From a checkpoint of a small transformer trained on Wikipedia: no biases in attention or MLP, value residuals.
Each number is 500 + 25 x the weight over its row's rms, rounded and kept within 0 to 999. Layers, rows and columns count from 0. Numbers have three digits each. The size before them is the row's rms in percent of the matrix's.

# layer 7 attention key, 256x256, rms 0.215, rows 54-127, columns 128-191
109:547496469464494486491518417489543486500495516471493502494489500471476521496473515497486511447508540521503495524537507506512514498491450489538484484476495456509505539466516519490511526503478497
110:498483461519471469466496442525509481569486538481501494461449473459529507507507456503517502512462476488490481497526513478525496480479536453498481519486470560478484518474526494492520522504555515
106:498497530500477513478521515488498533526481493557510457507490444474501514468490534487492496512502507485524511447479493485486496507504475500531486470537505458538497482524477532468487459461530451
110:487495505505503569503492500485512503504477489510511526472522532481481536461537527529495530513517509526533523488482539519487491532463458510499459512490511504494537468518515524523524503491489469
095:491488489514481506472466519541503491532514482468515526519531484519466467525530523482445497530499438491525487505518466535526520517503520498511487493506465537488492456500525484510508459493553524
096:518498494557479495448555506487523484516504510510469511509478506533487480521537483507464467514512488462482445510458540484503465527494500475471516467465509483484511426475550497505471510476512534
115:540514527479508515498489509518518479468538501552474483524530523507485462526539520478473509498488523493523461505500492475473490485515487506558477503495488508514503477500490533527517511447446531
112:547461491479527473500512439482540483458536496527507492463468506519566531505481458500484515474499541551476536457533500531463514541493463521517503511551531453514527522493483523498497512519511480
107:468506511512490509515535474511498561474474499497509474537482474495451529462514525538453527457509486500490523502506458501493485518475499472518503513544503494492499504455453466540499540483472487
115:454473505489524476479501474491498471482518491497454506529469538486497527503464473500479496489480509513520506472494483473444468465483503474528511467504500537501469495483487499495507493523523473
099:497488460507514489554471504495546489537510492500453524545509529455460537531507429510479504516522502494545483479532506488456491507528524484523529512517456515494462501470491474492535525486534512
102:535507516495500483477490524515483509476524493493483504495499466521485474522505519504507500479495522498495492477499511455488473527511470498481485508494532524478513555501506499500485535488480513
100:481538536456517519472510523503485456510490509505475508508510496496484492545527519516451452494550454502472485491483511534534458500502500533492512516478503495537525513556513526521474514520467495
125:520486515525513474497481502502495513522525488507505489506526494524499506521522522522504509496496432482505541451510513480516511521535513507507508499509490503523500486493506454518467475478496497
108:515525494465461500479531500521503491532499517497509467457495448490504505507474469518489496495505569490479500543534509517532482549495480526517514494472514507519514515503530490511460460505553524
108:508475521534489492534534500491510549500470541511517496488495536515507472467500490503524475485498445508525543514490534449532489478513547457482517503480495509478518471489510509485506521539535521
102:512506479503550539531471506484511507519494492483486477522485484438519491517473489496538524486511569528553472445484496492486495491521454514535478493505540492492501478483477496495513533482506478
113:482511512496534485452521531473460483478473493527497513534532548475513471506502476523507530502527479521548508492512516472497477501493459464525547502497498524503461504465511497524499498503541531
105:467492511479521494516480520527515470500498455490514464504504502505514482463480536466505463498453531496527496508504455491494482491524497495490515471493481559561478550508486461528518505477491485
115:500468522484513515460556504520480513568470495485472554433461495516496528493508483469465480488492511513467503494534495488522511509513478443521517520495517541521469524463421513511523518473468526
096:489496468534504479519484511483427535483491540514521495450502470507469495501489470514477529500483494498471450501471473474480526462507457504543505432512521508512482540509485508491497503513523466
114:480508525470467498459495503495508499518539487514514494498504477457481539507497495495477445524480536505481463505506475522522490558465480504498484507499490544516473489497522520521531525462505468
099:486514458510486497499542508497496488524517474431479456478519543485489490528502481499513519501511539471501450523477481460544484452502519466498486467501510473494510469496521484519496513487479509
098:489535488487478514460565474523511494517518482483470488519470560502520505498467505478506490501439444513492456488499545505470464486525498544457513492496451518508517476536501482460486548513492473
104:500482486480501492499501483470477504495528491537486532528456495517481516490473500465436520510470495469528499496509497543467521493433488490509466502498480474497474507542496508500490503504488518
104:507518524540492517551480512479502497520515533470476483517510490476536539470480502514524467464511492423529485523505466466543479443496467491527510497490466491489563489497536499460498482516480520
091:481508511505547493553526512489470487525477478522507518500460510538529511495496494499457510494490511506478496491506469512470439510482476506494505504532516542502465527538483507514449510452512492
104:513503498512507477495495485488474513469497533467501477469470518499498468540487507505502473506509475491522521494480499514485514536545506519520435491518465512483517510515509514509457540486496526
103:482488467462533509504515511527510511456474551492479516444494460529514461500515469538502442502469502527470481489454473486529498528517520530485497503531484477512512483547501512475467473523534481
100:509481495482528522508444534516516526483522482493503474481520522468506516468502502463538513526491511459564514515520505459481507531487462486471489494490483485470503494517465496487543476510481498
106:489560455485487513477518491509471544496513511462480502492521505466461503497514478496521496463490521487515491536546523470522499542501456522483484498512501494522471504518491503487520478535507557
096:486480540544508484513472506472532498452463496471542513523513484482506456477500501501493482513532491499523501493543487491513477552473509511480493496498519490528504490520529489451475423432542530
099:485454453481513508501496487510534478472544489518543494477471456486561487500469503501481530428514496543487545482527540537501519535513491505528506524553487486518535497501525524508506488525512508
105:523477469485497531524462543487502530475541491477489489499518488499505474507529476488548462514515542473540497482497451516483549465472470489507443495515505506507486503542529489499538454465503514
091:451513508483500511503495515509534519492447515462513501494535501508465492508485558486514491476554552486513507494492535469498510529487467494487492504527500481466524461512489524504548489477505471
096:528423493538484488512482457500509532474475494494512498451459460511490463505502490554474528496483486495513511494535494481520511559521523483512469486497520479483496473486479481526491483458493536
102:498548461475509523470529511529520488498507480491539509512531502519500492540526522495500518500551557507441520500463486482510493489536513486490490467500497529539500520493515512521522487502494508
108:522504496487499481500513510491515480568499482506471513491495509506495509532497503540483540500512506488461479569548511563479506540510498479505443491507518501507489477488516535532460471417486554
103:478483487466480532496504469503516512480514442467498475507477467521477441521498480491463546503482471446522479524547483499514494493479501510500535492512485465530466459543495486512507456490480519
106:480473497527494502447498454514516499481518512513440501475475496538524529483550479545487513548504496487473519485461517488498523512469487485521527541465496474458507465517508466501490529505512492
105:499456552486506477505537539537524472470537483538535486527523465512512503470497488495493486541515484503501498476559528512508509472522494521498511517516467466481473453503478511480516508528521497
096:491474507494508510523482518487553484519485506468554494560498520476498447496449504509504516499531536500483522564510477506462520546487494459534534486528539494477484437520447507494542453474476511
105:512466482520505483508506498496513471541459496499510549505491482487555486475516529496506509512484457482512508497522512548506478505493503505448499526491491488484522514497519454488479482484494488
104:508479465468497545492526495515508532483489481545504488486501483493485518495499483488503566509532541540478534492493532491457512509495497488478527499501503538483488499509463496519575534530503473
118:530473458474516480498516458488494515529476443482536479497456480491479464525467493535501510478482546561523511494505468489507499455483499544493510445508515505437489514533473507510505475507506458
101:510484477473503477481528523506517485474515525545479531470495528520531460490513530537484489489495449486508501452529542485489448509478499495466508500547480453542518511482486530504468450484501464
103:480492483475498493467532506471493517504486526506500522531517458515493472478523509519525503478498489510535501500507510512467500477490430492518511453545561506480468483450484515453490465510477467
100:495470503528490505521515524467499527566497462501482476450474470471494488525508482491493472464456448486515501497500463541505493544522514540462517513534522530468488475498510498538515501503458521
105:506517516477500529544492557494489519492501522541536465490488475538530471528533512498485507501489492499535561503515526489467475527485527502491528523533531498480476474512460519508484494498524525
096:474527546511497513496496520517455499482527459507525502488509540530516487520511527502500497518481469501482498492468499522523514460487536517468448475546524548492548495514517524481506453507439471
102:519481480455496502509488469492516463503492517482509490475492500512524485524468516490506518524510537497473515509494450492513516471481530497513466520468496456575500509528514523512462495482482504
096:456481514549519500502517529475511570520494483513459492497478478486482507469504495505462495496453483494568457474528500455491511514504516515504532459514443501467521493489494446524520508502543489
105:548474545491534492521509508539531508498489518504479476509506534525525500537538500493509493525511507515469495483498513520467460467493570475445462506496534477442490446503506497510508513491453527
105:473519504512527484487476451503511531528485499515451498494486486501526511473525504472470483476427584497523486516516533507530526502496537495490551486553437522494493426485511518478509478524521469
109:530521505504568471500492536485488527506512498503479499513506525508506505490523448506444547490478519493480527496504533501521507459550538490534531532524516501509493499498471505497468520496517471
108:499529532464496497548537538512517555493489515521525477507522501491476510511523477469493467510463540526536479538506509511472468509511491507466512515496494575532463493527507479457522528507538519
104:529486483462469480512514503495459538512515511500512519476492439516495453526535504515483477501453491456536510528504483541531497494467528497469466467507528514521484516503522496498505469496493509
101:535478503514470473475479479503505488514468515459511476477463463488493477494499478530527462501480466512507521509532444479530518460510509548526487489501520473483504503489492478458511526486524514
100:484478526501468517532496502501527537480472475512524511454455483548490477477483509465487527484516511531497536546450487521447508517455519455540527522488496513525468507528513495503505462492476473
100:509494494464499539504507537526483487519515509496500537465454464526541497530504452440485508513502491458514515489502521501519500458498526484490509518536471540484491509549540520468524506515467528
119:481501506481517515525515521477473530520465504497511481497476475508517469515494486511492533447509514511516506482473543519556510500539470506538510514527499562459509477494522478502477533521481475
103:504472500490518517497511515507498458443519510507523528532497472496535430485482461527429485481581488478533543495498497476497476540510499488516531541518506504489479515510457505502476514486519529
102:523515501489453491524453524489505490517573516510505482492509507513477513523496546470530481530475518479523492469525536470481531474444506503536543499536493514463511458442514507460505499537513460
106:486505483496539530490509483465479494512498510498525485524493481482502502512484551475491544491523537453491459463489468520474512486488502517492501478496496505517519539509481516517521495519494455
110:488492512516504498491480508474501568443506468519500506475535512489522511479497493546524549536530460536504475509516461484501545467498497505501520470498507466529490526477505466501500509507547547
110:512499510543517481482468500483489503485508469500557431541485517512501502487500515429503514518488503484495536527507504498486541526477509519489489457490514517491517491497486523485471464500525529
117:499504483495515435533460518485505535506494457463515483523564546478457510508500460486484515489556461466502512513503507523561481515491514471518467517481478519476515516483513510485479488502541505
118:517550495464507493509463495532502486522534507494534495447477501479507493492494529548508513492530497494513505474518440523530466486529521462558502497477502501508504511520509471465469476501474491
108:487482524542508482479472537485486484531474471575486480507500522474530537555488497468521534481527475497494507477479519477455476444503516508466514510526453499448537514506492529482495485509535502
110:562473502541466475504513478517496504489502497457529475490495537483497450499500509520497497533507491532493532494495500486480475527486542491476470487482502472516494506525536480518511529449509516
095:479543485471471544512494553484494496537495506477509525506489536542503557499495467474523482474500539524502466506500449482499573536482528451504523550518508550475468484484484520495518556493510523
092:470502477478518543534483485500509508500511520503466494560508502460520532491496481523525453498481549515552484461500501536504460513514494473455528466526482532476523454524522510478504477499506522
107:506516436513550484524513551495517473545477502501515511496473507495506503487504479504507511513511471520481534477505581505460517463526493534506508500552504496493483530505483505509443548487535529
105:545480509517508508477483490467519518506506479509535500535527476503528549510548512537509515494493505529506485488498462510491526460496511515486473504527529497457533503484498489484520475505489484
# layer 7 attention query, 256x256, rms 0.212, rows 55-127, columns 128-191
102:492479488496507457489453481544505468567503526470511484491425470448504490480566491508517531486458482496486486480521547463504439443460558496502480525472486544495504557478466486495519526496539532
099:491468503512469500481543525475521511519499520561524488526475455475504521492483506489490499516500495534512527471468462507489496502517491482514490488537479478513505481503525505479524534456529471
107:489500537479501539541481481501531483519478485542501506472528527462510513491485517563494484481503502507513488487462537518461493504483472507511498515500537504491483484518489547494525490478515524
092:519494515500492527487467504506551462558548473474523510516524451483478428481521504513479500495494436526516497479525452489537498524492532524541473505499493514490503495488507506466523484496531506
091:526519505520518498511547486472519486508499541457476504520455495488525485473527498513474510529493475474456465480468503442463477507496474498473498481480560524482508447505541533543498486488497556
109:534489486476533513513484485537521503484519478539504512524502531513474494489512506485507497543491558458525489542542502471501497482491491441526500458505517495492500484496548511506472508502434552
103:494479502503539507526499483445518520458490524511486511489491497516566535521464498506508516511510516542460520466527499548538528531500461534477490485526516479489495495491509519499522501507542450
098:454471517525499513529525488538496522521476487480516493494503485499510502486477505548466505463499492475509489487489483494490485513451515499512506519556516498496522523448428444524485553491494468
108:465465500526514484466494492479502486464518487531472526524499521497490488485492504469492506514516493535501511519509447517460491458490507502494499478551507569507501485487495463491509517499490478
091:490476443533516497541486515531529544525527515471483526530494489502475530519483503484532508543521492504506515518556483470505451521502509455524518501532454503511526525489499487525515518473526501
097:524480526475483502466499524507490487457539505477536482486486481492484515495519476503500544441477531492502504488487512498447450542522445486464462496505502512484508519530494524516487517538475479
096:474535528481509527494489533503478452490523486520457460497492554528487474540499518518468468515548415503488475470467514494494449506503491500470472518469514488530525496541513524521474485556503489
115:526508540504515464515502513511532495499514514499511477505509486515491515515541483487524514496476469451493520463480501483512548527481486506519515488506468528511529529511480461506499470452522561
100:490532489472466508493505466476514520504508468511495435484498469487520515505518454528459467480522547483443496505526486501523483523513487492496534480452499501500523485485524508488507486527540489
101:502466511516448457519525490471499559504498549509514533504499506509488472436531514473524461460474480523520504521492534478508500469532494521437482525455509518482503487491460543483496529507511535
098:505472477520547526526455499476503481521491509501483467506509490474517494537440489512548554497494521512568494428507515497502482470474474476491513488510543492462473524471491478500534527485485520
109:482490486459495504441489505494491485477505515526518507491506550472464473509509478504499496490534497527527516509504511499534488516459471507486564519536499517494475496489522470530511507519477532
101:460505516536497528511457531509525483491487482484521458518531506526498467474513526460493452473486520469529523522517464499502470472508480473492506489464490554579502566494537443507529513516494505
103:502487510508499493479572504528481483549495510483499495431493500513538501469525506465469493491485492523485484465520492514514503515506474479500507535488513549552494510514431521547516501496455515
091:453500477548486469529476543473467537493495561511509476437517480505516518501471445529483492511497506513492479492493481495438486481488488501560520475542505473522529532536504486505461528514519461
104:510521516477506482492487520496478492523502508506507516471498520482497536496505528505487478538472532511485475485483489509531450531472514495537494471496508521496472497487510500517532510485512510
093:477514486514478474496508473487479493526518481455510457525528532493495492509512463488492536491545532444491466494483471448478514440524510461490490480488545480510524492516502494510500460486486543
092:491507495525521476470570519537510487525522522501430487486483559520488487491464476486496522512439453536484491477476534503494453452538496508470473477471450533548491457511514493506520507484509482
099:488497517515526523518508513498483474503444514494508531495432496495521491523473504478485501533504460491546511473535504504446502498428504515524489514509488504474505500504513493510470525495488480
101:495513505502519525524477523481483488512498559503487496500500475505518516506505472529538478449510457460533471522496545464515483432516502488518501504469499485510546519471530506532493493463458469
085:477492538495534506551538499481490462528481466502523517494488479547509512505445491495480488471531485507496486463499464543470457503487488512463515478510501540477475538521501460473440514497502460
097:533494532494501452506511482477508474502522510464541490454528509444532473512506515502536469476480494507524518487481511516498499527491527530512493485537462503465499516482478540509446554473486514
095:490490470455514481516471471511537499474484514493493557478506448483529425485521500514494467475507487515438474493463445473548503511522530519487502509494440469466495519548486493458472501498516458
093:521510470466514515516441513498486515498485497514553495484508506478497518480525514481515502530466523478511530501520533486538523533507476526492523490485473494510493531507462505457555470479470511
105:498554458485506482464508467535499516480490498507516523474488521429489505518514461495520526494497533460512492507523500472524545556498443495503509526510496500507491520535497480496545475509488542
092:520507531514477511519480502509521512459503494515559518492463471496482475491494520485482465487498495511498502492534517501533474538469484488444481477513505497465480476497507480498555472431543483
090:473476492483526490482509485477534506482522500491500499500501443467551462510476497536489497455491478497531514502489572519514544534494482480505514496521528496509481495476518536458530504522543507
095:529510485458495540535439516476506492463545445495502467507498474464508496511470521461542480488496523508533500529542472522517506498479484483525457493512506508500463498531552470505553448516517544
089:514539528497512503526484539484549503478466484516500523473490498475511508507501529454517487475531540492520505516486529479498503520462491539495531506492483483469460496528503548504514504484528475
088:515444482539480479556513476525504550476479510507527491461472471482548483497498528511473503508471499462517496502532506498504515562497474443491480487499508516475519456507474501529465531481547533
096:458523458477467510519522494509527476491524497462541467542529528544505513500574502545528529520543541548466519484496492430521513510495531478490514484508504512528496516527515535498520487504477504
099:529524519468510501510497514491524510551470499527502490481505486531521547506500498528482506515527505463444472534507504507464511537503488502505458484508513535488506487486475536523477492440495527
097:509510510476483514514497523525487508489521413505492484530492508536496476472507455457480516529485490475501485535550493498506491503480531500495494494507534509527503475540487476518521440476530465
102:487512528503526492489462453534529497474495515518464515515454500504505491521517487516502514519494492491439492480465501480477513502467476460514483557489488492457498421511496432474475495507522517
104:475466501489517517505525528550492465487497527496529503495544479468512488490529528485522535510526467514466520504534523488489512444528518516477473538488484495466480504495477533476529527503524448
089:529524492519493536542498535497532475524490505475523544513483480509497502497453490522482465531520505499509533563535488486481526532478482460504547429514523468478461452493474503470530466469482489
101:531483503481503519517458510509543462514456484503513517522463452502511460470489479502526519473455478518481492474520535508493486475471522543480463510455509508490517518478483455503495486477508521
094:466467480478496499493527453505494525484517472512484471485514471506481530511500481534475537526491552530461534496508535506454523481483461504513535462495507548516492502522452522475553515533491467
108:493494494481461463478479502493505503560465461501524478494467491501510510492487472492492528514527510546548535492540477518497488453471478555473502473528516534447481492534456487472509467483526459
096:500517436474507490470531516508522468455489518538493524456457520551497460506496527483513499493479487506480538459530560484508459498477486516501481484499469471511491470532531517563484477510545477
100:462498446459458483475527502481492508476505544491469528527516476493507486510522512501460489519502507541530530499525459500505492503463442530509537500540497516477453477469491495481502487482451477
097:524485517547475495527508542468532515540552453505486467485527464471533522504516448506471480449496484481535481494497471555536499548492522525459519500509499528507505506518488479516515494487481540
099:518518534500490531494489514500482500495492544546537510482509471517497465546501544498474470465469483470533539460487538495491504540526497492458513508496538495496483471500453521499495529525541489
093:497520546513480513477499558454472472521526480523496495487519515545505512496525460516537506523485475561510532481484470510529473487486545523506430502547522485496520465516489519495465452525474510
098:474497494449466512547478467475502479498461491487521483509498509521501491522484533518538484532516471495485509509511494513502521460484524508487515517501528517536488537508531536459459509479510541
092:475499518523539498503525508504514525535482508529514518496457470490493492472523464487490514472455493441529493473507501465494499489508557492497525473470479492479562513503484465549553507486515527
101:555480539528525515529493487506515488495494473496501501478548514508542506500529506494505524526490509521462481488503496469503494463484563506464468498518514500439481451493484515480492510502491550
105:510530505494533479498468466505480494517510469494483494482454487481514509464517509472489477500471535557502488511497499444537496500480580532509543510515450477461500482491491517482483456493489474
103:502517535520534469488489572479491533497506512449503485497505525507494496482513451508472503461489507544487543511492518501504498472545503464503516489553496445507536486501479521521440497491479484
099:497481498507503495502524518498523522463499514513541494487529508502480504507484510483503474481454492509533500532484504449522453543512455506472509509487491536493508476513564506473531544523526528
094:504506485468486475491475503470474520500503503485501494476481443505526495501532487453469455467491505470528497481513480525507473539480520534473510483479490507499514504516507478499479483537489542
097:513492526519490489509479485478499485533499523466508522491463467468535509479521479499526482477509510485472511496526454503538501447509503535494517478468527489487530513498496489436517517458549509
095:469477524526432505540508493481510515491478469508499538473479502541515519494505511480481497486509496518523520519486481522454495502449549495559512467515530527496458471527522484509513497487488476
094:499507470477493521489517551527434477494519503494534506485502480533529464529537463495502486520513477499510479509497532504504506462499548494532491531495491529491494495511503517509500489497456486
106:482465527476535502505508475471473536488499479473473484508553472493510461500484488479497503474493545518519522482441517492551515463498482506500502523470533539476508504515542491514467509496512499
101:487507496505530533505499498493494466457517509464508499494501472505516393487487488517436467500514470465533535476519516486518513518498511488467519467520504470495489530498475478492520496502508502
093:498503486469463483501460510461460515525534497522511516500522470523442515522501536487524483546505495464517485500500560477475526480493540525542544519502508504486507458469505515487495515506535481
105:491504492508513505469488473481484489512548501470502500547494483502505503521469515447517531481469533473472496509523519499444506455494503527496490498498511491532531549505499529498545504532505471
102:470468521497487493504495507480482580477515532533516502485506504494548512482532535495516555562511455552485481514557463486526538517534487477480522503498526495533525475502501479505500505533542543
098:511533538520516499522474496484482515500510504478562481513504507496518518470505505453499502522453485514474544504498525503491584525513518514478486475479500518505527474489480505505518527475515512
104:455484501468501484534466507478506537494496436424528453517550499471487502533521482477510529484576419506526523547496503493553478522512497477518485515520466501479520523467486514497446490485532505
114:512552513490493469469449491497530487531497503504533473499499465489496509476523512485501510501530461457501503506538509497496523475530506482490494497475529516503516505506508451479547457460465532
099:498502505530522521465476533493493514517513505549493478511488499505490547542516481484525531494523495518492517492461505491453481468499536518471501539500481507494499516459489564430496477515547491
105:552500493557464480513504516506488522503485471493514516453482517488514457505501504521489504516496495489469521519523498481513470545455526501486466439490485496503487481489517468509532555467480557
096:539534523488500525520508524496514482549530501466531532491516515502499530531490523515492484521527510484522476508491469453502579535495511477540528512461485519489495510525481527518500527508524499
089:494516485479517510545476463506513491514524504502458455514491469523469537459442515507487499524508509553527439465509550528520470529544510478444521506506468510460508501506483487471508450496490533
100:497517435471543488493480559487531462502482528477508489485461511505514488531473527511498513501543470505463525496476552477481488522485465499462501498506468473489497500509461487492476534497512484
100:558487477496505519473481510481510480540553508509510482548509462519507583493497498502532549485463511553505491513517463480506516514513491482486459494525502484432518477487477497493507476510498488
# layer 7 attention value, 256x256, rms 0.226, rows 0-33, columns 128-191
107:521468481523503538474461564527530513528535494524490502507518515477495502501528510456479506457529517498515504477487511502537419486498465519470496569556503519491511484469512529468508523495519494
113:468540470515499483492478499485575514489544464526445492512498511470493519500482522445501483482500544517530507517478541515485502512461558464495497473519531529464451539524489514489497497513469531
104:513497484463508524494504508526459531463527539504483511500505536498521529527473484521542521507523480485510468481573465521507460465506491500468511493481457498456510500497544512486525445475451507
106:500490510531483480468481474469419491496492473491527475468455493508521499480474510504472488492491550461481535497508508471520474517508466497516499525465486501466497517518507497506484497484525462
113:500489494515477507499530513492542506531545471503518503537501541509483520491500527500468494467482478441508498527490460505484496506500473480492451514476475517453485516488437555526532522501513454
106:506491519481497488490506532536469506520524544476530521487489477480456488490527483487533481498538499498530553525458548506467461529504508509477506458491496497496464510490497508485438500482497529
110:488459472514570508491480484490559538510481541502449523514514482478467528500508513474529491527482518490488517496479467532473474498492494494510478472469465492512467522462488524515515460493486526
103:485520455524516433541512506483506497483518479467500469505498493476521478544542506484560501505502479504507483501497470557477469490491508538501538450520524456548495479480513533474511489470507546
101:493560434535444498543523523511458517474467488542516535526508472438501531505555498495506509512465502512482500496476461492509532499541496496442528540469496513534488498479493523513529483458499547
110:530535523556519513501491530501526550522463522509502494500498487483463470492490521484523511514508508497482518533486509496498479470514493454475506515506472502557512489526501485462490566502514521
099:477501461473483487479500490432442479521491499539480525538518477513462467466529502504519527501515497525550523539507534485497511506493554482487504488497473490507509470518465557477506514504508471
109:506524502483403465524458480509516476483465509534483466516475512508508515535542514473495496505491522502524534499534538490496490497489521528490532503515542552467479494508515498502549496550502506
107:529527499472494528521472463507530532474519520507522476485503535510499503488551494522475503458512478516450486508518471484522442489516540499463499527486554483517516462488515559503491477512516491
101:509517503464501496506525550539500479483534495476517522498488464545473516508484479478502505533451503451463454482447542511511522521497526500516537468484512527499512500519497478484490494486528503
104:528550516480520487526507510477497501519506542465550503517523476504472532506493497501494500500491488473504492496486471525480513475511466483506528495516478482476518523527511458457480502494471481
102:504469514519513522509460516495478569503473516533472482508531506497515536532457536515479545468523481476499513467457501504518503492491500532502480502452476494503510481470504493465531529522517514
109:526520493540541490539523469526509500474479498477499484473508502493497477510450485468507522545461471513557567504500494514486462484508507463453506487517493524540523515534462506522501479525526514
109:508529493478463531530512509527525550503532477539499507466553519423500511505506483482483541471488479519479467514480506477471467470490508490516506474537494456508559467515528483465518492528530481
117:504500466510491501511476485527483540468502498518522513534508499524505537538480488501517431501486464556504562563469474519502471517498499494529484491475486505558547456480447481562517523516508491
111:523517538506516509487505494533491508485497503504482472445457538517514538514461510497512485521489450461490448512504475529491472484487479517536496530479530495512450537526520526510448529513506472
106:493490523561521468503495477477513487522484503509520520481483537465522490484512476495495485506515501510503474499517504494491466477521517453458506497482518466480529512502517489507476539474481489
107:551523482478505520527478489539498486515453497514470502461491488497499497513533523484506506524517531538532474511532486496479481511477482512465445456436524526469512489503529504490486525445534523
103:468531492491533440487489495487531511496504508502496495496523465480519493552482472516498501524480533524488520490483570450489515490488445545505504488474469527511523563528513520500446537543501498
116:515482466484428478485513478514497508539489517522502525526532517466485528478520497460489498496527497491514481509504486486515517454495468487461468543485515509524538500511571498515502519459436519
107:510496528475478501522485512495482513478530483541530445531465498489491535489487536496489518526499486523486501512470537502518485481480483457497469558526510519503504503525506559498520530510517521
108:549493487504514545509470433490479476469488515490506506492446479478489515515479474499507478516467521480440483514487468484491509504471457465457499473516495447479531563541442519473493471470507468
111:503486453531471533512518511529454508539529456493524488467494516485483529472484531472474534510465509528517484481500513482522474481469480484486504497508520509506492453457462530520516547508488485
114:538498490493532493524476492420479528493521488516506459523501501508483526489482491502478503506507491511470527464486485507552453495474548510483436494499501516525488473504497479462448526499483487
111:502527471479513435500491480481542527435499514537532528520501491518506475520506523495496512517501530477461496488532415479487489523500505486545462482510497516512550436529512542518544523491515523
102:549462481490480548482543529477484524489513528484535509510517464470518468545511525496533488462489522466453509462524523495521532510526515506499462485513516492484521483471500471523474533465529499
102:498523487543512477465507547525489507520488535490498496547493470522522488514490476487505518469483545505501503544500525529495495489494471482503517503525494476541474447504482506494520489491511500
101:467513532518445524498491506487503490472493483546466567468516532502480550524475455515485514495466460550486473493453511487476493498507492492490469527497528479475505478519497488471505518508524489
111:509478510508480504517501479479502459504511491505497529542547526531522508534516505479479528498464504493500419481492512499514514497487453458513465444522526475492453479492525447516500527552558516
110:483491466480500475467500527497473488508517488507499479508470506508548527507470508518515493530488527505479523477510488494504481500435509487482535488482499510462534514453496514464504478513481519
# layer 7 attention output (transposed), 256x256, rms 0.208, rows 0-32, columns 128-191
096:499461486493468511476483552524533475514512474533502506485512481519513547502493519529502545477513502541533511504480531464476482495527508520482496502525478491494498518478441479510486552488515474
104:461508536498496459503492509477534491459471519510464553493499510478416528496502491469502512477466526508494493505564528504493471471515509514521492499498544470497496531534503513505482492530534552
097:541498463527505531507474529487484467572471537498552461485536534499461518478475514488553560494501516483523464467497531555491511466513528505508486526502539498454528492515511510508502455544470540
092:503499498503493471498489502514507494508547472486522450508517467485490481496490509475416483503486494443524487531488480449534486524506499474491525516531534488474490485478519475490514512519512499
106:509501479476555540486491516502534554495511478457472485531516518535526522510522532489525481481544525493523515486536510487501496429503520519471497509472524502508503543510499460501469539536503470
098:534533485458500512487534541495460492469474540493481511466541476470519484511475519498471489508506482523508529499468479507508527525500506499486496497446489507493480529506467507463479525516524509
101:476508512516530499496500556464462477504500532521507515500492519480471490540514498477509540540519502483474482479468498528528542496494501499500492507472466443496471504472499449517498473521509491
102:518496433496472481541497535469528492476508474495506514487427517480519520488506500515460512498525520488471506536457492510476474529457487517504534512521506507523461523491470568487522490510480528
091:520499507558442476492535505520497493496509482509521537523509490515518522497551509528526480484507492520510462492498460496496475460486475506454501564501454492520474528526502508499508485528510577
099:512501525495483490514544494524501532507481425481517470501523535502528479537483517514481538547521486509503518483466487438509513509532506488450484491513510479536499502459495554479487514496504499
103:457482488486523464465490518536447486501527489517478495540498518512507487501509506497476525520492511524473530485545485478526482484514451490476539498519542494520499516484497508460479499538471499
103:510468513505504448492526515483456483498494499480490521494462510486475524541503478445490518464501516480547506508490511503491562533492478484499527498477520509478545515535508521505494507513529470
108:522480499495515534520459470499502464489528493451468518515487510520496504492523501513518529485513504483468492481525462504495455471516489523480515537496504452521487465504542534420519506494517483
097:463510526495455509497460582516472552489456470522536496508491477520453539540483507484493471479516516497470463536487487521513518519546513511466514471534530547514495508499528512504502479452504466
110:510532478466402449510525515551533521546518488508502504502455489503545489480470523508490531512477485506519488492474502546490509501488483478501501507487499510503501502506442480531532493556484492
106:495511522514513564543475464505521500482486501512474539488514498421496479513478506539476497496466508489518505538506460476464458499490493508493547518461502481503511503482448503475505496549514487
095:447467493493564504497516472522495464503510527522484506501527495547445540504489504494542531525490511497508519514476542489484475528515527473469518477491471449508488509447503491484498506513496532
100:473501522491426508520457504449459512502465516544513478495469481497532500483530459495490482474528462525529464445559505517501464497478504508518490473542520464512520492553512473498544527504468522
107:496475464531517479515520453485520507519475524521463511497505467505507495487525505521563484522512459509477490497473515503491488488513510518495529529472501496518503506534540476487474514469501494
104:497530542526525526498523489494526502517501465459543484457480502536510499466517516479493493494472462484502489523504500489459476501498453530504512538474531503475479533510474535521495509518492489
100:524501499550542499514478542483520489546475435468556510524491520512534498462493460525495489490492514532496518473506488490489451532487498539489465525505518548483500512525476516478473529449481518
104:492492435517480463438476515523517465483496532510521482492506499486489523476506532532471512524497562513502523472483526501487461467505459508475472484483517460490498473453530485524483527482487466
102:476470451461521444491470527516499535469478520550513493492484469510527511556454507483525474486530491471518533471481510477501473475468461470490509473472505496528508505496567506505512537514508477
105:494477484470481486504531507539504462549486486540544532502494507502454529488484464478515526480512518525525493494470472503543471450510512500503507505566485521503523486461527500509519530494480507
101:506504550517479503484475470499482483473511496541518502490477505512438505536495499475481495478516463518483480480519483525508496510505535505486436504537494522490530510502467506491497519516527498
101:531476483521525510478498447459481489472456498505499491487481498521509525525490493493545488500491538475489474517512501481468476490516479519470486490512520495502556534516499469471458524477477501
103:515478483503465517538531456493494498490511461449508480486487490529480505474470503543503541532499506465505445467495493512515452548483468525548478503515491502526478499515514505458499511458523484
108:478466495530525513517498472492514450524508510547533475485533517495483515507478514501474517539523510496469492515480484502522473476531488486497465495466514472488492498505445479467493467471500507
100:511492447486508482563471482497503544533477520512493538523521457468540491506503513492487513536466522526472477519532444502504480507469491479544475476504503529560523499505517532486537529528468491
103:525516523487515537520532546473484496483478497497514463506477515503485464479463500537549482509503533459485525540478482522522501512538511517523491459515454526565527478492478529569535505466478519
091:479460505510501473476507537469479483526462504473515531506487499512509543484539506506499525455483513470490499519512497497465485501455530575481514442481486480507507410474512516494513493490517515
096:502472490498484539485493545517486503552537557542478512426529502508468560507510475513492518525487462552456507497529496495528507502476539495496504523476527480532532514498505472486513500518505492
099:500520519538484506472487477490504490491522480496479534498493529536529504519496480525490451526490542482481502491474523487514525520486488482524521499508524459488502491536555479563494479473564457